Weights of a small transformer language model: untied embeddings.
Each number is 128 + 32 x the weight over the matrix's rms, rounded and kept within 0 to 255. Layers, rows and columns count from 0.

# layer 2 MLP up, 384x96, rms 0.222, rows 164-180, columns 0-95
[[187 173 175 150  99 180 177 115 102 134 107 131  89 158 117  97 143 158 152  70 101 102 169  85  93  86 114 132  85 121 156 191 110  65 156  82 115 118 109  99 160 122 167  58 112 160 163 112 146 121 161 153 155  82  70 132  86  84 143 123 145  70  77 143 134 110 120  72  99 158 143 110 160 158 155 106  94  85 164 128 157 142 142 151 148 172 158 129  79 135 107 202  67 142 130  99]
 [113 119  86 121 135 157 152  75 126 134 169 132 129 125 123 158 150  73 124  80 128 147 133 129 154  64 149  79 102 137 157 146 144 105 137 178  64 107  95 150 138 169 124  99 126 106 100 126 161 120 161 186  84 107 146  80 154  72 107  86 103 156 181 139 128 100 139 154  71 138 127 141 112 138 192 141 113  86 144 119 198 123 132 114 132 195 129 112  99 140  60 152  98 120 154 145]
 [150 111 126 149 116  99 100 112  94 129 201 142  95 159 154 170 101  78 112 149 130 167 188  84 116  84 125 116 144 113 177 162 171 131 134 154 115 118 127 147 150 139 126 125 151 128 128 152  87 142 169 142 120 150 125  70 127 137 128 114 155  46 105 105 138 117  79  87 140 153 196 121  38 151 114 116 138 121 137 109 157 136 138 133 177  95  88 157 129 137 130 145 191 125  79 168]
 [132 165 124 137 119 104 186 125 111 121 136  86 150 105  90 137 129  79 130 119 153 137 123  62 166 102 144 120 100 118 150 161 153 127 155 214 144  58 173 117 115 102 158 114 138 133 150 101  90 106 143 175 120  87 205 115 155  93 145 114 210 127  88 123 130 146 108 147  96  99 171 121 130 139 151 144 157 116  82  69 115 158 111 113 139 172 131 116 124 102 140 122 163 128 137 133]
 [ 76 115 120 207  97 127 188 131 118 151  92  77 106 194  70 110  97  83 129 112 189 185 174 121 104 106 139 153  64 121 178 111  50 146 134  98 105  91 200 176 185 132 147  94 156 101 163 107 112  99  78 140  79 127 128 140 100 173 180 168 125 116 141 161 122 137 126 143  86 153 169 124 149 148 128 129  89 145 115 114 151 156 104 111 123 153  83 132 145 132  99  98 149 144 137  86]
 [119 153 108 106 152 148 202  85  85 158 150 140  89 188 126 158 133 153 126 132 184 154  85  74  83  86 123 131 179  82 158 119 123  92 150 179 130 120 112 125 148 116 158 108  56  98  78 102  88 142 107 153  74 173 118 114 136 159 129 121  80 164 121 112 110 137 190 133  72 101 214 144  89 125 137 129  88 131 118 146  84 118 175 158 109  84  87 141 152  97  75 152 121  96 143 211]
 [164 134  72 190 123 136 145 124 116 121  96 114  93 114 130  98 177 132 127 113  77 178 189  70 104 134 112 132  88 114 126 162  77 116 136 129  86  33 155 161 148 162 103 106  96 134 102 157 190 114  56 163 118 120 126 206  56 144 192 147 128 149 151 119 120 129 105  79  93  87 134 139 110 167 137 176 135 113 172  99 129  94 103 106 112 199 126 163 101 100 148 149 101 179 151  62]
 [139 110 126 137 111 119 133  88  91 145 106 148 136 142 111  52 163  68 121 135 122 153 130  59 153  42 141 119 120 145 116 160 110 114 146 131 109  72 162 155 156  88  48 139 180 125 191 162 143 125  82 137  84 133 173 138 136 107 171 125 173  91  70  89 148 137 192 143  81 154 107 148 167 137 138  93 133 121 169 113 140  88  88 176 111 200 177 146 155 124 128 104 164 138 130 133]
 [145 116 168 121 129 162 150 145 114 161  90  89  56 152 153 173 167 101 136 158  96 174 111 102  74  96  79 106 100 109  79 178 139 124 127 121 101 123 158 144 211 126 115 130 153 204 155  74  68 114 133 138 126 127 160 141 171  82  98 151 141 135  77 186  91 143 130 114  82 148 138 142 156 166 136 129  74  63  78 141 135 101 123 143 108 168 135 162 174  92 136  99  79 165 152 146]
 [ 98 153 116 158  92 138 197 123 104 103 184 137 171 121 110  86  85 148  90 158 120 153 127 122 118  99  83  89  84 115 210 174  94 124 153  70 175 131 120 112 116 128 138 159 103 141 154 129 142 121 128 129 112 168 177 133 156  68 177 166 104 123 147 137  91  66 155 141 137 162 110  61 129 151 137 157 130 154 167 137 110 104 108 132  68 157  70 155  59 139 124 162 125  88 209  85]
 [183 145 138 114  86 140 163 186  92 122 139 143 143  92 136 123 162  67 153  99  94 137 125 111  78  91 113  64  91 122 231 180 153 103 134 140 108  97  98 140  92 140 111 138  79 182 141  83  94 109  96 132 170 120 191 133  83  86 102 160 101 137 115 140  63  83 103 120 134 161 122 109 157 143 145 149  77 138 105 139 105 127 121 137  92 212 109 193 163 131 131 178  94 102 161 168]
 [191 172 110 159 118 191 210 118 125 138  95  87 105 154 132 160 128  91 116  78 182 137 128  65 152 114 122  91  92 103 165 147 138 132 167 141 128 100 123 118 122  88  72 129 181 110 119 162  53  80 123 197 148 158 116 152 131 125 106 118 100 137 148 126  58 169 117 150 123 144 119 108 195 135 152 109 142 135 124  91 130 112  85 146 131 118 169 189  76  90  59 100 118  95  98 126]
 [164 110 164  61 120 131 112 109  61 162 143  72 128 142  99  75 192 113 124 170 111  92 118  77  79 166 131 147 109 128 106 100 107  45 133 117 122 144  80 142 143 221 170 183 141 191 121  63 123 186 133 138  99  86 146  87 109 109 159 190  94 133  88 113 122  80 188 169 149 160 136 176 113 134 135 134 131 150 107 127 123 119  73  78 176 209  88 144 146 150 115 166 117  86 240  94]
 [114  74 135 171 144 130 141  71 135  70 105  79  75 143 113  94 150 132  59 110 118 117 114 100 103 142 144 141 153 147 172 142 126 112 130 101 130  91 131 123 187 134 102  85 132 133 179 190 104 128  97 147 165 115 109 174  78  94 129 165 159 123 123 115 165 109 190 144  73 193 137 133 130 141  98 165 152 127 140 117  96 104 142 184 131 114 165 141  94 121 111 114 126 138 182 144]
 [145 177 138 210 217 118 185  75 103 112 149 152  91  98 128 147  89 114 114  98 102 113 106  89 162 104 137 151 165 101 122 133 121 120 148  73 134 108 113 122 113 128 141  95 134 159  48 217 112  92 135 152 122 131 108 117 175  92 144 102 183 115 156 138 158 134  93 114  48 146 111  86 105 146 158 226 100 151 135 113 153 110  67 123  90 172  63 154 122 144 141  96 118 129  76  86]
 [137 147 107 131  34 122 154 107 150 134 113 132 103 127  62 120 111 100 132 197 145 135 130  89 165 116  90  54 104 116 171 139 106  87 110  92 108 134  92 155 141 168 116 111 132 141 103 154  99 136  77 170 129 163 141 162  57 122 151 118  96 178  95 152  90 100 147 201 121 163  98 115  91 175 137 136 163 165 155 114 179 153 119 131  55 237 165 178  58 155 152 105 105 120 134 130]
 [162 190 135 151  78 101 151 115 120 201 151 121  52  83  83  66 147 171 117  92 130 179 167 131 143 142 121 117 112 176 137 149  95  82 136 133  90 139  64 153 106 148 140  79 142 174 107 103 128  89 114 160 100 126 131 196  42  85 149 132 139 138  89  60  92 120 139 169  81 159 171 196 119 147 168 133  76 181 147 134 128 139 130 137 157 155 127 140  93 123 111 134 145 138 156  97]]
# layer 2 MLP down (transposed), 384x96, rms 0.204, rows 164-179, columns 0-95
[[124 101 186 154 100  73 119 162 134  88 163 100 117 136 136 115  67 145 127 106 122 150  80 114  58 103 141 145 127 145 107 181  86  68  78 110 173  93 166 171 113  65 153 123 123 162  85  82 245  91 140  93 204 125  94 161 152 120 169 137 210 140 140 201 101 124 162  73 117 149 118 143 165 116 146  53 151 121 124 121 121 135  99 120 154 156 124 154 119 131 115 117  96  86 142 177]
 [114 130 117  38 131 106 138 110 129 128  93 115 158 141 134 118 165 141 128 119  88 140 132 148 102 137 131 116 171 120 100 126 153  94  86 127 153 151 133 118 123 130 116 126 125  99 132 133 128 114 163 121 146 102 147 117 128 154 135  94  86 136 133 206 137 121 128 131 236 106 109 148 131 105 152 123 128 143 126 140 150 134  92  87 171 173 148 103 138  88 197 123 160 107 120 130]
 [141  76 134 104 105 147 167 131 145 118 128 229 134 140  97 187 164 160  57 100 120 126  83 140 195 107 132  34 104  94 131 123 133 149 104 131 193  96 146 158  84 111 119 161 159  76 131  92  85 145 117 135 123 138 107 125 180 166 167  97  96 111 132 120 140 128  98 126  99 127 143 158 142 156 104  92 139 122 162 145 100 109 113 147 123 148 125 150 109  51 158 121 114 159 147 143]
 [107 124 166 116 150 115 147 118 159 129 170 141 146 131 190 130  65  93 152  72 144 102 164 116 150 113  98  96 143 160 130 147 104 128  91 136 116 137  92 126 128 167  88 119 145  71 135 102 107 109 136  90 143 145 143 159 131  77 134 167  99 119 127 106 137 119 124 220 189 128 128 128  90 121 137 177  98 154 158 149 127  90 107 101 117 155 105 153 155 154 101 115 106 114 146 118]
 [ 89  98 132 120 153  84 154 152  74 146  93 165 103 151 126 144 120  94 120  66 103 154 160 119 126 114 180 137 168 125 149  80 159 126 168  68 153 120  79 116 199 156 133 104 160 148 137 105  94 128 124 104 132 150 157 137 117 208 105 100 121 146 142 124  93 135 106 173 101 128  98 124  87  99 182  91 145 119 127 147 179 181 164 137 111 101  87 130 154 132 191  81 107 142 112  86]
 [124 127 112  79 114  89 186 198 123 164 119 150  96 126 154 115 191 128 137 129 174  63 108 106 190 128 139 101  90  61 115  99 154 152 158  68 113 112 113  93  73 152 149 170 129 101 157 124 158 134 166 152 119 116 121 112  85 124 179 104 145 185 100 166  51 124 148 109 145 115 152 120 126 132 117 130 153 146 139 141  83 131 160 161 133 133 141  63  91 155 134 138 167 127 118  94]
 [172 164 156 138  64 110 161 172 153 205  96 100 120 130 144 184 137 193  29 173 152  76 118 110 133 137 177 152 123 151 184  74 119 143 115 220  82  84 119  73 164  97 164 139 135  98 129 114 182 118 171 135 116  19 122 166 117  79 134  92 108 146 135  63 163 157  79  84 104 100  97 155  87 133 216 138 178 128 124 143 112 138 149  94  89 124 131 123  75  71 107 114  84 131 166 188]
 [174 134 140 128  82 178 120 184 116 126 141 111 105 179 115 144 135 171 130 146  79 133  61  90 155 154  74 170  99 188 182 147 187 155 143 124 124  80  53  96 160 123 122 173 164 134 133  79 118 146 129  99 144 166 149  99 154 154 147 122 102 150 100 104 154  97 120 131 142  84 116 113  60 151 119 164 140 172 106  80  85 103 131 132 155 131 163 180 112  72  86 170 127  60 149  81]
 [112 126 156 183  92 107 150 154  86 158  93 138 115 132 171  98 153 129 201 108 102 133 106 111 103 104 125  95 158 162  98 129 112  90  80 142 138 106 136 124 184 161 116 138 148 139 107 146 167 119 155 124 119 134 124  89  84 191  68 132 105  87  89 113 103 111 112 155 101  71 115 108 160 196 142 139 104 121 100 147 102 136 158 160 150 130 175 173 102 173 113 143  70 161 113 146]
 [100 148 103 107 114 196  98 121 117  40 131 128 183  89 132 149 157 119 190 107 163 107 102  92 151 116 135  89 152 131 120 122 120 142 132 167 156 144 142  90 152  91 142  79 131  95 110 155 120 101 117 101 194 158 137 131 112 133 135  86  82  79 148 125 130 130 125 191 177 122 144 128 163 161 116 124 141 150 110 116 103 117 177  97 197 176 126 140 102  81 101 148  57 120 140 136]
 [136 161  81 121 139 108 112 162 197 108 103 156 107 190 135 120 122 136 143 186  86 128 179 126 115 165 142 141 130 121  97 104  43 193  95 137 102 157 183 148  68 141  71  62 154 123 166 109 111 173 117 152 116 172 132 125 113 114 171 124 147 167 110  97 147  92 114 108  76 148 120 167  94 167 143 153  96 122  38  98 157 135 179  74 103 139 117 105 102 108 120 134 161 132 143 142]
 [147 190 120 169  87 149 114 207 153 159 124  91 131  89 129 116 200 139 175 102 171 188 118 105 220  92  55 155 133 134 113  97 122 141 134 146  30 131 142 122 151 165 161 132  76  79 110 147  64 125  94 190 102 129 191 127  32 133 126 114 158  79 107  80 128 141  62 129 108 115 132 217 164 124 196 133 156  93  78 114 168  65 141 133  75  53 109 178 121 148  80 128 122 148  40 115]
 [108  66 127 122 144 211  96 142 155  64 139  99 144 149 100 102 114 128 195  90 122 220 138 125 180 182 144 145  94 149 102 114  98  36 156 166  99  88 173  78 168 134  97  61 198  82  70 156 162 112 194 175 137 117 168  90  95 133 141 159 106  92 131 115 185 172 143 102 155 148  94 104  99 170 131 186 104 178  91 178 110  63 143  59  93 142  44 177 144 155 115  96  56  98 157 158]
 [151 162 144 141 126 117  98 121  74 115 118 157 134 159 148 136 177 111 147  98  69  71 145 119 122 180  94 133 161  89 117 109 134 109 143  84  89  95  78  80 160 105 149 144 156 103 149  98 146 152 191 137 169 167 105 116 155 114 105 163 115 144 122 141 137 116  93 119  89 110 113 130 155 127 158 121 147 128 118 166 134 145 109 160 109 143 125 164 117 125  96 124  69 162 106 159]
 [116  96 107 153 149 144 132 198 156 120  94  99 113 167  99 162 127 173 106 115 107 140 171 181  79 200 123 158 131 119 123 171 155  73 141 126  87  83 183  96  51 173  99 126 162 137 117  97 118 122 152 133 138 153 186 125 196 101 148  69 150 124 117 161 121 169 136 178  99 100 113 171  50 135 152 114  75  74 134 109 119 131  96  75 103  55 121 129 141 122 126 176 139 151 182 133]
 [142  88 144  98  93  57 156 167 149  95 163 182 187 127 114  23 114 140 131 177 212 153 136  71 131 148 141 100  80  91 158 149 119  78  86 183 138 146 114  70 147  92  88  99  90 126 163  80 108 141 179 131 156 151 133  82 137  88 156 132 102 160 161 120  72 136 126 148 157 150  46 162 164 165  91 140 134 100  72 140 123 181 133 125 138 172 149 136  91 151  91 148 150 127  98 129]]